Weights of a small transformer language model.
Size: width 96, 3 heads of 32, MLP 384 tanh GELU, vocabulary 1024, 2.92M parameters.
Training: 147M tokens, 4499 steps.
Each number is 50 + 10 x the weight over its row's rms, rounded and kept within 0 to 99. Layers, rows and columns count from 0. The size before them is the row's rms in percent of the matrix's.

# layer 16 MLP down (transposed), 384x96, rms 0.0615, rows 284-320, columns 0-95
088:49 56 51 55 58 45 43 65 47 61 54 51 44 44 47 48 46 62 33 45 26 54 37 45 58 50 59 32 33 38 52 58 47 45 63 38 52 33 55 44 62 50 49 32 53 50 43 32 34 66 40 45 58 67 74 59 62 42 42 41 52 65 45 34 53 40 50 72 60 52 55 62 52 56 50 65 49 57 47 68 48 61 48 61 47 49 36 42 64 35 42 55 55 54 48 50
090:45 56 57 53 67 41 56 56 44 59 36 36 44 43 55 44 51 49 49 39 44 41 46 52 59 48 53 60 56 44 51 58 60 51 67 42 50 53 57 64 45 48 65 56 36 31 56 49 53 57 51 39 63 42 52 49 40 46 46 44 30 40 49 51 71 47 58 64 55 33 41 54 60 85 38 52 46 53 48 35 34 48 50 47 57 33 39 44 44 41 51 40 69 39 69 72
111:40 61 37 55 53 62 45 46 57 52 43 50 56 48 60 56 31 58 42 50 60 46 41 55 47 49 55 29 53 55 51 50 55 29 59 49 21 57 53 62 54 36 47 49 50 70 59 67 52 56 25 42 39 70 29 50 43 45 66 56 50 51 49 58 53 58 56 63 44 45 41 41 54 64 48 40 37 59 67 50 64 60 63 37 51 51 38 33 50 45 50 40 55 59 50 52
089:59 63 41 43 55 68 55 52 46 50 49 48 44 33 52 52 54 72 44 35 26 54 52 51 52 53 54 44 39 49 60 47 42 46 57 68 48 57 37 58 52 41 39 58 54 43 53 58 67 49 39 44 60 55 51 45 66 48 58 24 57 44 46 50 46 52 30 53 43 47 48 58 43 70 45 48 45 46 51 63 47 53 60 55 53 40 54 56 35 70 54 40 26 79 39 59
103:51 52 61 71 49 39 41 60 67 42 24 45 43 51 45 56 71 36 48 58 48 48 63 53 50 53 54 40 82 37 32 54 49 59 48 63 53 59 51 54 55 50 41 48 68 40 43 40 49 40 43 49 45 53 50 54 39 57 26 40 52 57 50 29 47 50 44 44 42 39 38 59 58 62 52 48 42 48 57 59 58 48 56 59 51 70 46 48 42 55 36 43 58 61 51 71
100:47 41 47 64 67 68 56 39 41 50 47 28 74 51 52 43 39 58 53 82 56 71 60 66 47 40 39 40 63 38 48 61 62 45 30 48 60 47 57 45 58 46 36 60 47 59 50 45 55 56 50 48 61 52 51 50 47 38 36 50 30 56 42 35 49 44 48 51 56 56 60 41 49 40 59 53 39 32 36 52 46 48 52 45 56 49 52 38 41 54 55 60 54 69 53 49
096:42 52 41 32 52 45 35 36 60 54 52 41 47 44 47 68 48 62 48 49 42 33 53 42 50 30 54 41 60 48 59 44 55 51 51 56 35 59 42 54 55 60 39 50 30 55 53 58 68 38 49 53 54 42 63 53 53 64 43 64 34 47 54 50 47 62 46 41 59 41 40 60 40 33 53 75 43 38 48 44 63 45 48 51 51 67 59 67 46 70 70 48 59 34 65 43
107:41 42 47 53 65 42 46 51 40 44 40 43 35 60 49 61 56 45 55 47 60 34 59 58 43 41 49 62 39 33 45 49 54 62 43 59 37 45 45 56 32 60 45 53 49 51 47 36 52 41 67 50 50 63 66 67 47 25 38 69 60 67 50 52 36 60 47 49 49 55 69 71 31 56 48 47 62 31 56 47 50 43 57 56 45 34 44 73 56 47 46 53 45 54 45 52
093:43 44 62 41 68 42 33 48 57 72 55 43 63 50 46 45 48 40 61 69 56 43 29 57 50 51 54 44 65 39 26 51 61 65 47 47 43 47 37 66 66 57 44 65 33 54 60 44 41 58 54 38 43 56 46 45 62 65 53 37 54 57 45 43 57 48 61 36 43 53 46 50 53 32 46 53 65 56 47 44 57 60 41 63 63 54 56 48 40 63 42 42 47 39 35 36
101:40 46 54 53 58 51 55 59 40 53 42 45 60 65 69 44 38 60 51 63 67 56 39 26 57 45 30 39 44 36 23 64 64 39 62 55 38 36 45 44 46 41 45 61 40 49 52 38 49 59 38 49 48 68 53 48 44 57 57 55 45 50 67 55 52 62 59 49 56 40 68 44 47 45 54 60 57 39 72 34 60 49 44 55 39 59 41 60 33 47 45 56 54 49 46 48
092:39 32 53 62 50 30 42 52 63 55 48 59 44 58 40 46 66 56 45 65 35 59 63 53 46 58 44 41 42 53 50 50 38 72 37 64 56 62 38 47 52 53 51 50 43 53 56 68 58 64 59 48 47 46 30 42 33 48 56 47 60 49 59 48 49 60 41 70 48 66 49 51 56 47 53 48 37 47 61 51 48 45 48 48 40 20 53 44 36 71 44 40 49 69 49 38
097:49 56 44 59 40 64 40 56 56 38 53 53 45 34 49 32 46 44 48 61 67 46 48 39 44 36 44 35 70 43 59 43 51 50 67 68 58 43 59 56 49 32 55 67 49 50 53 46 31 51 43 45 45 38 47 47 50 35 52 45 61 62 56 62 74 49 55 60 29 56 48 52 47 62 39 47 43 59 74 50 67 43 62 46 57 60 45 46 51 42 66 28 46 44 43 47
107:45 62 48 63 43 42 75 57 59 49 58 48 50 75 45 34 66 60 38 39 34 50 29 39 46 72 49 45 44 58 45 45 52 65 51 50 47 48 52 47 53 62 34 57 53 45 58 43 61 71 55 43 42 43 54 35 41 38 37 56 48 54 52 33 41 57 53 53 40 55 69 55 41 55 47 56 42 66 57 57 37 33 40 34 57 54 61 44 49 39 58 49 53 55 51 38
095:64 43 55 61 42 26 46 40 64 55 52 47 46 44 43 44 76 67 63 50 54 57 58 38 46 54 46 46 43 55 35 48 37 55 48 54 43 65 31 51 62 56 45 53 56 39 44 43 64 51 41 69 50 46 32 63 49 49 60 70 45 46 31 39 54 59 42 39 44 56 65 65 60 35 55 58 45 38 38 53 56 56 48 54 54 69 36 64 54 55 41 41 45 34 46 50
104:47 48 63 61 54 66 42 52 57 38 43 51 46 45 57 59 59 45 36 35 49 55 55 68 35 61 47 49 51 48 43 48 49 46 63 70 50 55 46 41 61 51 54 36 53 66 60 61 55 37 56 56 60 59 34 46 44 41 45 49 56 26 55 70 64 60 48 44 35 41 33 40 67 28 51 57 49 53 41 49 52 51 52 32 36 40 58 44 39 68 58 29 50 60 45 48
103:35 49 65 54 55 51 50 31 46 67 45 60 59 49 58 42 58 36 49 53 57 46 56 44 62 52 48 42 29 57 67 59 54 65 63 55 53 67 44 63 45 32 51 45 17 45 68 42 52 44 39 30 57 54 58 59 50 49 54 57 30 60 49 59 48 60 48 43 47 49 55 68 47 43 41 51 32 46 40 52 55 48 55 38 56 42 29 45 52 56 46 46 58 52 36 64
086:54 42 67 58 59 58 31 37 55 56 45 48 53 49 58 50 40 63 42 57 29 56 53 50 55 54 54 57 58 36 45 50 48 40 47 35 52 36 35 42 61 53 51 59 48 80 40 61 52 45 52 37 56 34 61 46 43 64 54 54 29 55 55 51 61 62 50 68 54 42 79 43 31 51 55 47 43 46 43 49 41 66 67 42 51 42 37 48 45 44 57 53 36 51 40 40
106:54 47 52 58 39 71 28 64 24 65 38 43 43 44 40 61 50 50 37 49 54 58 53 48 56 54 51 64 40 56 52 48 66 71 42 62 58 46 47 40 57 66 56 36 38 47 39 54 23 35 49 52 58 37 46 45 48 44 56 49 51 51 39 56 55 49 49 61 57 56 48 51 41 54 52 61 66 39 65 42 42 38 48 41 61 53 51 31 48 56 47 67 57 47 30 59
106:55 50 53 55 60 49 44 58 43 50 29 49 61 51 60 55 68 46 44 58 59 48 33 55 53 64 52 33 50 53 46 43 55 58 65 47 49 65 55 50 42 39 50 38 48 50 73 51 33 30 61 43 68 51 53 60 35 62 40 44 56 60 60 26 38 48 50 41 48 66 31 37 50 62 31 75 52 46 49 40 46 48 69 39 48 42 43 46 44 61 46 54 61 51 45 47
103:41 48 67 49 60 53 49 44 45 47 59 44 50 41 54 46 43 30 52 54 46 53 42 43 51 45 51 68 60 58 44 55 42 40 51 76 39 51 63 29 39 41 38 47 54 58 52 64 39 57 59 58 61 43 55 49 41 48 38 47 42 51 50 60 49 58 41 39 60 68 51 49 36 59 52 44 54 49 50 41 64 67 42 42 59 43 53 58 08 49 33 61 51 68 50 61
096:43 51 52 45 50 50 41 37 50 48 34 35 48 66 31 53 68 67 77 58 44 27 59 47 49 56 54 47 45 61 56 32 50 59 48 40 45 62 58 49 51 52 54 37 52 45 43 43 48 45 36 34 39 38 48 49 53 60 70 52 48 59 59 68 35 47 54 52 61 64 53 24 50 57 56 45 63 31 58 64 44 68 42 53 42 63 50 52 58 47 54 39 53 54 52 47
093:46 52 60 42 44 44 50 48 56 41 63 67 33 51 56 58 43 55 43 40 50 37 34 53 51 44 41 55 54 38 41 45 41 45 41 55 51 55 53 36 64 52 53 74 46 55 46 33 52 64 62 50 43 22 48 32 63 41 41 66 35 44 64 61 42 51 65 50 47 50 38 49 44 47 47 62 68 61 41 68 40 66 56 50 64 66 53 42 69 57 49 51 52 39 63 52
117:61 43 55 42 68 59 51 25 52 48 37 55 58 59 40 39 33 62 57 56 47 56 40 52 41 50 46 59 37 40 46 41 48 44 54 47 62 44 64 72 55 55 33 34 55 53 36 49 61 41 62 61 42 53 51 26 51 49 52 43 51 47 55 60 48 77 43 37 49 43 55 60 54 51 44 54 35 30 51 65 57 59 54 57 61 33 42 62 46 38 64 58 43 57 49 38
117:56 36 46 50 42 39 53 45 62 67 42 52 26 48 57 44 39 56 47 49 56 59 63 52 41 56 65 52 49 44 68 48 30 58 48 54 56 39 40 48 45 48 52 43 70 37 47 53 63 57 58 41 25 52 44 74 60 49 53 51 40 64 37 61 50 42 45 36 58 32 46 59 49 43 54 42 40 52 46 62 69 41 55 43 46 48 55 67 53 47 44 35 48 71 46 70
083:41 51 50 43 42 70 56 41 42 58 48 49 49 64 55 48 52 40 44 40 52 48 56 53 47 52 55 72 53 52 50 48 56 54 42 39 51 73 39 38 48 61 71 42 69 50 43 50 50 50 52 46 45 60 73 50 35 32 47 61 60 57 47 34 69 44 48 48 53 63 56 49 51 71 53 29 60 45 26 45 60 48 52 40 30 53 39 52 45 53 34 54 36 43 68 50
088:50 24 56 48 54 48 45 42 45 52 46 72 62 44 59 48 50 50 66 48 41 42 46 55 31 39 56 48 58 54 27 44 39 49 53 40 58 50 64 52 49 51 23 58 51 55 55 44 42 64 57 50 43 40 67 49 59 40 55 44 56 45 54 51 52 53 66 46 53 49 54 43 27 56 47 56 68 30 52 37 51 50 47 48 35 62 68 46 69 68 41 44 45 55 58 70
103:44 65 13 49 41 47 54 45 40 43 68 54 63 57 57 59 48 53 44 74 51 53 61 51 46 62 61 56 47 48 55 42 52 38 50 51 47 55 59 38 46 31 38 50 57 46 57 41 56 58 45 45 61 51 42 88 56 48 67 39 52 40 50 37 53 44 41 33 52 47 51 44 63 46 45 51 57 47 38 51 45 46 49 35 44 65 43 49 64 67 41 55 56 44 45 55
100:56 43 71 59 68 45 38 44 14 38 57 44 41 53 57 57 51 44 47 42 57 53 66 58 54 37 52 48 41 51 71 52 41 59 56 45 53 61 46 54 58 46 47 49 53 39 57 57 63 39 49 69 58 44 58 38 33 55 51 44 45 47 46 48 52 51 32 47 55 53 42 55 66 49 54 33 23 59 60 40 47 46 53 69 71 48 42 40 46 55 55 49 55 36 51 57
106:40 42 52 47 47 35 45 67 63 32 53 48 55 46 56 40 64 30 47 54 69 67 48 52 39 43 55 35 42 35 49 44 38 50 46 71 44 48 69 68 43 48 51 51 42 39 49 47 42 55 49 27 34 69 44 62 55 56 36 40 66 39 54 57 61 71 53 58 52 49 48 56 59 51 47 61 58 46 51 51 61 54 60 54 49 56 48 62 45 28 37 54 46 58 58 38
095:53 49 42 35 55 42 69 60 63 62 53 58 46 54 51 65 45 51 49 44 45 51 47 40 46 46 64 46 45 60 60 57 30 40 53 52 44 44 29 59 56 53 51 61 61 27 46 40 66 52 50 34 39 38 64 55 50 74 49 45 47 46 55 51 32 49 35 48 49 45 63 58 49 66 47 48 49 60 27 43 43 45 44 67 38 47 38 54 47 49 35 59 59 66 53 72
103:53 57 44 48 40 43 38 65 57 50 50 65 38 42 42 63 57 41 58 50 66 30 36 48 52 44 51 50 57 61 53 50 39 57 51 60 47 44 54 34 43 52 44 53 40 69 71 50 62 42 58 48 55 55 63 43 44 42 51 33 51 44 28 48 58 33 55 53 39 51 58 63 43 63 51 53 39 42 59 37 36 63 53 57 50 60 66 33 66 43 30 34 53 48 46 70
110:45 55 46 58 62 61 45 44 55 47 55 48 42 66 44 48 60 43 47 35 44 56 62 42 32 59 45 38 39 35 52 56 46 58 39 53 64 50 47 44 48 42 51 54 42 52 48 67 54 70 45 61 40 42 57 22 46 62 51 66 57 42 56 57 45 55 47 49 35 46 78 39 57 51 54 45 43 53 59 59 57 19 50 40 43 56 51 47 42 40 44 70 32 59 65 61
090:41 42 44 50 66 56 51 44 45 48 52 64 46 47 46 55 58 47 53 62 54 51 32 57 42 69 61 54 37 45 55 52 50 45 29 47 57 63 54 45 80 36 60 50 50 51 39 45 64 46 40 64 67 65 39 34 29 54 48 51 56 28 48 56 50 55 48 41 46 50 42 46 66 62 29 37 46 56 69 33 47 55 37 47 59 57 63 50 37 43 49 39 53 61 53 56
091:46 62 43 50 47 51 44 44 58 62 64 40 43 43 59 72 53 32 39 51 42 32 52 61 43 59 46 57 63 60 56 56 55 43 51 46 50 45 56 61 59 24 49 49 47 41 60 55 48 43 53 62 44 68 64 41 62 38 58 46 34 43 62 65 57 41 52 46 52 64 74 44 50 32 52 37 48 68 55 60 40 39 40 45 58 55 51 61 45 37 52 40 31 42 49 32
103:69 63 36 37 54 39 67 41 51 40 40 43 60 54 53 44 39 45 67 52 42 50 50 50 54 48 59 68 37 35 53 60 52 42 57 49 64 50 38 44 67 60 46 34 59 52 49 58 61 40 44 39 44 59 35 51 30 46 54 52 58 67 45 60 33 51 67 56 57 50 40 48 49 58 30 57 41 38 41 47 59 37 54 59 50 53 65 32 61 38 65 59 65 53 42 41
103:60 56 58 58 65 42 44 41 46 34 57 69 33 44 38 41 61 52 52 44 65 72 57 37 56 46 66 38 44 51 71 57 55 36 60 41 56 39 41 36 58 44 47 50 65 42 38 62 36 57 50 41 51 54 46 53 65 53 57 56 46 54 38 49 47 42 43 41 33 47 51 65 33 33 53 52 63 69 49 40 52 57 59 57 58 49 46 43 49 48 58 48 37 54 24 56
106:37 40 60 49 70 29 54 55 35 43 50 59 35 41 62 47 52 47 42 47 48 68 61 31 39 56 57 32 41 41 49 48 60 52 69 49 54 55 46 56 59 47 48 54 47 49 48 46 45 45 55 50 55 66 33 46 39 48 44 62 41 52 40 55 45 44 48 38 51 65 47 58 58 48 35 61 44 57 52 50 62 69 73 56 65 71 40 49 51 30 48 62 37 44 38 63
# layer 16 MLP up, 384x96, rms 0.177, rows 285-320, columns 0-95
100:41 39 49 52 45 37 41 45 36 39 60 54 46 46 58 48 53 54 43 59 49 47 66 48 53 55 40 47 55 39 59 58 57 59 48 31 35 59 64 57 57 23 38 39 55 47 48 54 70 59 68 53 51 66 33 62 58 51 38 40 57 49 47 45 44 53 54 57 44 84 51 59 44 40 43 54 37 29 30 63 69 51 44 47 45 44 51 54 50 62 51 63 49 43 47 52
107:41 56 40 56 54 39 29 53 35 33 51 56 55 50 52 56 52 49 59 65 40 54 48 70 64 61 53 50 55 52 61 46 63 53 61 44 45 50 61 49 54 36 60 32 48 49 47 44 43 25 39 41 44 51 48 65 52 65 85 45 62 29 42 37 52 44 48 64 63 51 49 53 42 44 59 54 54 44 56 43 52 56 27 42 58 54 52 65 45 51 48 60 52 35 54 40
092:46 57 32 51 48 34 69 60 58 41 55 46 39 55 50 64 35 60 55 49 47 56 38 55 66 46 52 23 54 56 57 62 54 40 42 43 50 60 41 58 50 60 62 41 51 53 13 53 55 29 47 71 37 43 57 65 57 39 44 56 40 47 45 58 68 43 56 52 50 57 65 58 56 39 55 47 54 49 61 48 44 47 37 52 43 47 42 53 50 54 37 63 45 49 35 50
103:55 44 29 67 38 71 47 38 45 58 49 49 53 50 51 73 41 39 42 44 45 44 53 58 59 53 47 34 40 55 46 57 50 51 50 33 52 69 62 56 55 52 42 42 66 48 56 45 57 48 49 57 32 20 65 63 52 63 57 48 34 58 49 69 49 37 46 53 55 22 62 53 54 41 57 42 47 40 45 56 52 47 57 51 53 60 56 62 44 37 41 50 34 49 59 41
101:32 43 41 54 44 44 66 60 67 48 58 51 51 54 46 34 44 43 39 47 49 54 45 44 47 46 68 56 50 59 57 51 60 58 51 47 46 61 54 51 52 46 49 48 78 43 76 43 56 48 36 54 57 51 54 50 67 29 41 63 36 64 19 47 53 31 55 40 56 50 44 40 38 49 56 42 57 48 41 67 56 62 39 41 68 38 47 36 39 44 51 49 54 56 53 58
102:56 69 60 38 58 48 55 46 39 60 63 44 58 63 48 41 51 46 67 62 48 60 32 63 40 52 49 49 62 62 39 42 54 56 43 49 61 52 38 40 54 45 43 17 45 55 51 29 52 49 53 41 40 63 54 54 50 52 61 44 42 46 39 52 45 34 54 41 68 65 56 52 36 63 48 60 71 36 55 59 50 44 49 46 67 42 39 40 66 55 37 58 39 53 41 48
100:43 43 41 51 43 53 61 41 75 35 64 48 57 63 45 51 54 49 55 58 42 50 59 52 30 70 49 50 50 47 52 59 47 38 54 38 51 46 53 39 51 58 50 53 56 61 44 50 30 46 44 45 52 60 67 68 52 52 48 55 41 51 73 55 52 60 49 42 51 41 46 19 50 34 56 36 58 33 36 61 66 61 47 38 49 33 64 64 58 67 45 52 51 48 35 50
104:60 65 66 39 65 40 54 38 55 61 43 42 50 45 51 49 57 55 56 51 30 43 46 46 27 54 57 53 50 55 48 61 53 25 56 50 55 43 56 48 58 56 60 55 55 54 28 40 67 49 47 51 40 59 38 56 65 38 38 58 36 51 33 53 41 47 55 54 37 52 48 61 61 54 53 40 41 20 61 64 39 52 49 56 36 42 49 56 69 59 56 54 69 52 58 40
099:47 59 47 47 59 46 43 69 55 52 32 55 42 34 61 56 50 50 37 51 31 54 53 56 46 48 46 55 52 59 66 46 41 56 50 50 55 28 56 44 44 45 44 49 48 35 59 36 74 51 65 39 80 44 61 48 67 53 36 41 45 42 56 37 72 41 55 53 32 54 34 54 47 52 53 53 58 60 53 54 47 44 59 36 40 48 70 55 61 47 53 64 52 31 48 46
092:45 62 70 41 40 40 62 57 47 65 58 55 52 38 50 64 48 22 56 54 60 41 27 64 59 53 51 64 51 54 44 58 58 30 52 57 53 50 69 62 39 46 62 65 51 47 56 68 52 60 43 34 58 36 55 48 52 43 40 53 41 48 47 57 59 56 48 58 52 29 52 52 38 53 30 53 63 52 39 42 48 40 62 56 45 56 52 35 56 43 48 46 60 45 43 28
103:56 62 48 46 56 54 37 28 40 48 51 44 30 55 44 58 41 39 43 48 33 59 61 51 53 49 67 61 48 47 51 57 53 57 50 37 36 45 48 56 31 67 56 53 40 61 53 54 64 49 59 49 66 64 61 58 48 50 47 59 40 36 37 37 54 50 46 62 39 43 65 36 56 41 56 46 55 46 24 35 61 29 40 60 53 43 57 61 64 48 56 69 48 40 64 55
102:32 60 50 56 51 44 52 50 61 55 29 47 60 62 49 43 37 48 51 66 50 44 59 34 39 62 46 33 59 63 62 56 40 63 43 46 62 39 64 37 41 49 54 72 35 46 59 53 54 59 58 55 58 57 39 31 61 60 53 68 33 35 48 55 47 39 42 40 66 63 49 56 48 51 54 48 47 22 59 53 47 48 39 37 62 55 64 38 53 58 58 44 45 50 48 41
099:51 60 50 44 49 49 60 56 41 51 30 33 40 48 52 36 57 67 36 54 33 41 82 60 42 46 54 71 59 53 57 44 61 67 43 58 65 69 46 55 51 53 68 33 46 48 38 54 42 59 59 49 61 46 50 65 51 45 37 50 62 53 49 58 52 50 38 62 36 49 53 48 42 56 44 34 51 66 64 57 40 54 48 47 49 37 35 61 35 52 45 43 47 48 42 38
096:40 52 56 55 45 45 40 38 57 41 52 61 40 60 60 51 38 53 58 33 52 28 66 38 61 54 44 34 53 74 55 48 54 61 53 54 44 73 47 37 40 56 59 44 69 53 51 40 44 40 39 50 57 51 44 53 59 40 53 61 17 71 54 62 53 51 54 54 33 41 47 51 32 43 58 59 58 59 47 62 57 54 52 52 58 41 52 64 49 34 43 35 44 46 51 53
102:54 55 45 41 43 45 51 55 50 56 34 44 53 29 56 54 67 48 55 44 58 32 37 44 34 67 62 63 67 49 43 42 49 41 40 49 31 47 70 39 45 46 31 34 39 32 53 49 65 45 67 43 57 51 35 64 49 58 38 64 47 45 52 44 56 47 52 56 45 73 58 61 33 69 60 46 41 40 68 55 54 55 49 60 56 52 48 52 47 63 48 54 49 42 53 46
094:32 60 50 41 19 52 61 48 57 49 50 49 50 48 54 38 53 41 51 44 60 37 36 46 50 56 55 61 46 50 65 32 52 50 46 65 53 52 51 53 31 54 56 37 53 24 55 41 65 54 68 64 42 43 38 58 50 50 51 49 42 29 47 50 41 44 68 41 54 43 57 45 65 48 77 59 40 55 56 43 38 42 46 51 30 48 37 48 45 44 44 57 63 59 60 53
101:39 41 58 31 45 47 52 50 41 65 61 45 48 62 39 66 58 50 57 52 54 52 44 53 45 67 62 63 61 45 43 45 39 44 62 51 46 67 42 38 56 31 47 74 48 47 43 47 25 53 39 42 54 51 53 56 40 47 37 38 35 48 45 53 56 59 37 52 39 58 56 37 34 39 51 61 64 54 65 50 35 60 42 49 66 51 64 50 51 57 73 50 46 35 58 37
096:45 46 51 46 50 54 65 28 55 59 64 46 47 51 59 48 45 50 47 55 50 40 38 69 33 54 51 40 67 52 50 39 51 40 64 53 47 34 60 68 52 32 44 44 42 49 52 50 51 30 60 45 59 47 33 48 46 48 62 35 67 52 52 59 56 42 65 55 57 41 58 49 50 70 60 56 33 49 72 70 65 37 39 50 41 51 38 47 32 55 44 42 45 39 59 42
099:47 37 49 59 39 62 51 57 30 56 64 41 53 48 63 51 48 32 47 53 44 43 52 27 51 60 44 46 43 39 37 66 55 55 48 56 43 37 69 56 59 55 51 29 49 39 59 69 42 46 45 56 46 45 62 50 45 43 61 63 45 63 38 56 49 47 36 66 58 47 52 40 50 51 61 45 38 68 44 57 34 31 58 71 30 55 46 44 49 46 54 63 55 67 53 58
094:41 50 61 62 45 41 55 47 47 55 61 55 74 41 54 65 41 44 19 53 50 52 64 62 56 46 49 59 50 42 51 64 46 58 54 50 41 45 36 45 42 59 39 48 41 57 54 60 49 71 71 74 42 47 39 56 50 38 39 49 52 36 47 28 55 64 50 53 45 45 60 53 63 31 48 45 46 64 41 49 53 48 45 38 50 37 47 50 51 52 70 51 34 56 32 56
096:41 60 39 49 58 34 41 74 41 61 44 34 74 67 56 39 51 56 60 62 46 59 56 53 48 48 39 54 54 62 49 57 71 43 52 38 59 37 58 46 41 53 57 45 57 42 52 63 53 37 39 38 26 69 55 65 40 52 47 58 50 63 50 48 58 57 39 55 55 53 47 35 59 47 46 41 42 48 53 48 65 38 47 41 31 38 49 39 43 55 69 51 54 44 49 39
102:47 42 56 62 49 52 45 35 61 41 53 52 63 46 39 57 51 33 55 40 33 52 48 53 57 53 48 53 44 57 44 44 67 30 54 42 38 34 50 44 58 56 53 51 28 60 48 46 65 74 42 50 50 60 57 56 49 24 43 32 35 56 51 39 62 52 61 44 56 65 66 50 38 43 68 46 54 55 61 45 57 57 46 52 62 49 55 64 43 50 38 39 55 26 67 45
106:48 40 33 53 68 37 57 42 62 56 49 52 60 68 35 57 52 43 52 41 56 50 43 67 63 49 54 44 71 49 56 57 57 41 72 33 37 52 46 41 37 37 48 30 34 44 47 49 61 53 39 33 48 59 67 49 52 54 36 67 24 42 49 51 48 45 59 41 53 44 51 42 53 63 40 42 59 47 57 64 58 52 54 49 47 60 42 44 53 50 61 32 54 65 54 43
095:46 44 65 56 46 52 75 53 38 38 43 66 44 68 67 51 42 53 48 36 60 56 44 49 48 47 57 58 53 50 50 49 61 38 53 51 39 40 57 39 57 48 41 52 51 56 76 39 50 40 42 65 37 65 30 57 51 45 58 51 34 45 53 68 62 45 52 65 49 54 39 42 48 50 75 43 54 34 45 51 39 49 55 36 60 52 36 42 63 28 54 49 43 62 39 45
098:53 38 44 55 50 45 39 47 72 33 53 36 43 36 64 59 66 43 41 57 50 48 47 62 66 53 60 58 54 33 63 67 56 38 48 50 66 46 54 45 49 57 67 47 38 47 51 57 65 50 59 53 46 61 51 47 38 33 47 46 47 36 42 55 37 48 40 48 50 30 62 43 37 48 62 42 58 66 37 59 60 64 61 60 46 37 34 35 49 36 45 51 64 42 65 52
094:79 54 53 52 67 65 35 43 44 45 39 35 57 37 41 56 50 52 62 28 50 64 53 66 41 42 43 49 54 44 62 45 44 44 74 48 55 70 59 38 53 52 53 52 43 32 61 49 55 53 65 44 62 48 48 40 44 30 46 57 35 47 52 33 45 52 33 43 53 63 62 51 57 50 50 53 45 42 45 38 52 45 48 55 28 42 59 67 57 43 58 46 53 60 54 46
109:43 57 54 58 51 58 51 45 57 55 53 44 44 53 52 56 59 40 53 37 56 41 43 50 50 42 24 68 61 64 52 46 68 55 31 40 66 54 51 61 36 58 63 49 44 63 44 44 61 61 43 14 42 39 38 64 54 56 56 63 40 49 52 63 51 56 51 54 36 57 46 42 42 40 50 48 55 40 48 57 54 45 43 27 47 55 50 61 25 51 45 55 41 39 46 64
104:34 44 51 64 55 55 50 45 57 69 52 62 63 49 45 45 46 51 43 38 63 48 37 78 50 38 59 46 45 47 32 53 39 29 39 64 65 59 51 43 60 34 48 44 37 39 38 39 57 45 47 38 57 51 55 65 51 47 50 43 59 48 63 71 50 59 38 57 52 46 53 50 51 57 73 44 66 56 63 62 43 51 52 49 46 43 55 61 47 35 48 30 52 51 30 54
101:46 64 46 60 42 71 34 51 29 49 43 58 50 72 53 37 69 28 70 44 40 48 33 47 58 54 44 56 52 50 56 49 57 36 62 51 44 40 58 62 59 57 53 50 72 40 45 41 63 46 51 45 37 59 47 47 51 36 50 41 42 46 42 30 54 66 53 53 38 62 55 57 50 54 51 57 47 46 62 47 52 44 50 29 48 65 39 61 63 49 49 37 36 50 49 56
101:45 60 43 35 53 42 43 41 47 52 53 49 70 50 44 44 59 43 55 48 54 27 62 47 37 64 46 63 49 62 51 48 44 68 51 53 60 44 49 44 40 71 44 67 38 50 52 68 57 65 53 58 43 48 34 65 55 38 59 53 43 59 62 65 51 57 47 63 37 60 32 47 49 57 47 55 43 62 22 57 54 43 36 45 47 62 47 48 58 52 60 27 47 37 60 52
107:48 66 52 45 53 37 60 33 58 72 61 56 53 38 42 73 44 43 54 71 51 36 44 57 41 48 51 30 36 45 47 41 54 40 59 33 69 51 40 44 46 54 63 53 35 43 50 48 56 62 50 49 41 49 47 46 39 42 49 51 52 67 57 52 55 39 67 50 42 45 51 41 42 24 60 42 62 57 43 54 65 62 47 60 73 48 45 45 53 40 39 61 62 45 49 49
099:44 43 35 35 53 36 62 41 36 68 53 48 61 43 50 54 39 28 62 55 53 30 58 39 59 55 37 49 64 55 50 62 43 38 48 63 43 43 54 53 52 74 42 49 49 47 58 49 36 38 33 39 48 32 44 51 60 54 57 58 41 55 52 61 43 35 57 65 66 69 54 54 44 68 58 56 51 53 31 50 48 50 48 62 47 41 59 55 55 42 72 60 49 51 47 57
085:60 49 48 52 44 63 47 39 55 50 49 52 47 52 61 52 53 59 32 35 44 67 63 50 44 38 47 71 49 73 55 53 53 47 35 29 32 60 54 48 34 51 48 39 69 59 35 49 40 52 41 40 49 47 51 32 35 55 47 65 58 50 44 74 43 61 52 63 58 45 52 63 87 46 51 57 46 43 51 47 49 39 52 46 52 53 47 50 60 49 51 61 54 43 41 53
101:47 48 43 51 35 47 38 32 37 62 50 60 56 56 37 36 47 52 51 71 47 40 49 54 50 66 65 62 45 46 49 58 49 53 61 53 55 65 51 56 65 50 44 35 46 46 50 52 50 49 42 35 63 60 38 66 42 52 56 52 44 50 49 41 43 54 39 60 60 44 49 47 49 52 53 36 56 64 72 40 66 28 27 33 43 51 55 72 49 57 57 57 52 35 49 75
107:51 59 49 66 33 37 45 53 43 56 44 47 56 47 53 71 49 42 63 66 73 34 36 52 54 52 46 42 62 30 52 62 53 68 50 48 48 42 60 47 44 47 74 52 41 55 41 53 50 48 62 46 45 45 57 58 51 39 40 42 37 61 40 47 52 39 62 44 48 54 67 52 50 36 39 64 61 57 62 41 64 60 61 47 41 58 54 51 55 50 22 48 48 47 30 38
100:50 59 32 51 53 64 46 46 57 60 42 39 56 43 85 48 52 68 60 46 47 40 36 58 40 66 35 62 60 66 32 42 61 42 46 43 49 36 49 50 45 56 59 57 40 57 57 51 43 51 49 62 52 22 56 52 37 38 63 48 54 41 53 45 55 63 54 49 69 55 48 42 40 69 52 53 48 44 62 38 52 45 33 60 40 37 59 57 39 44 50 42 45 55 57 42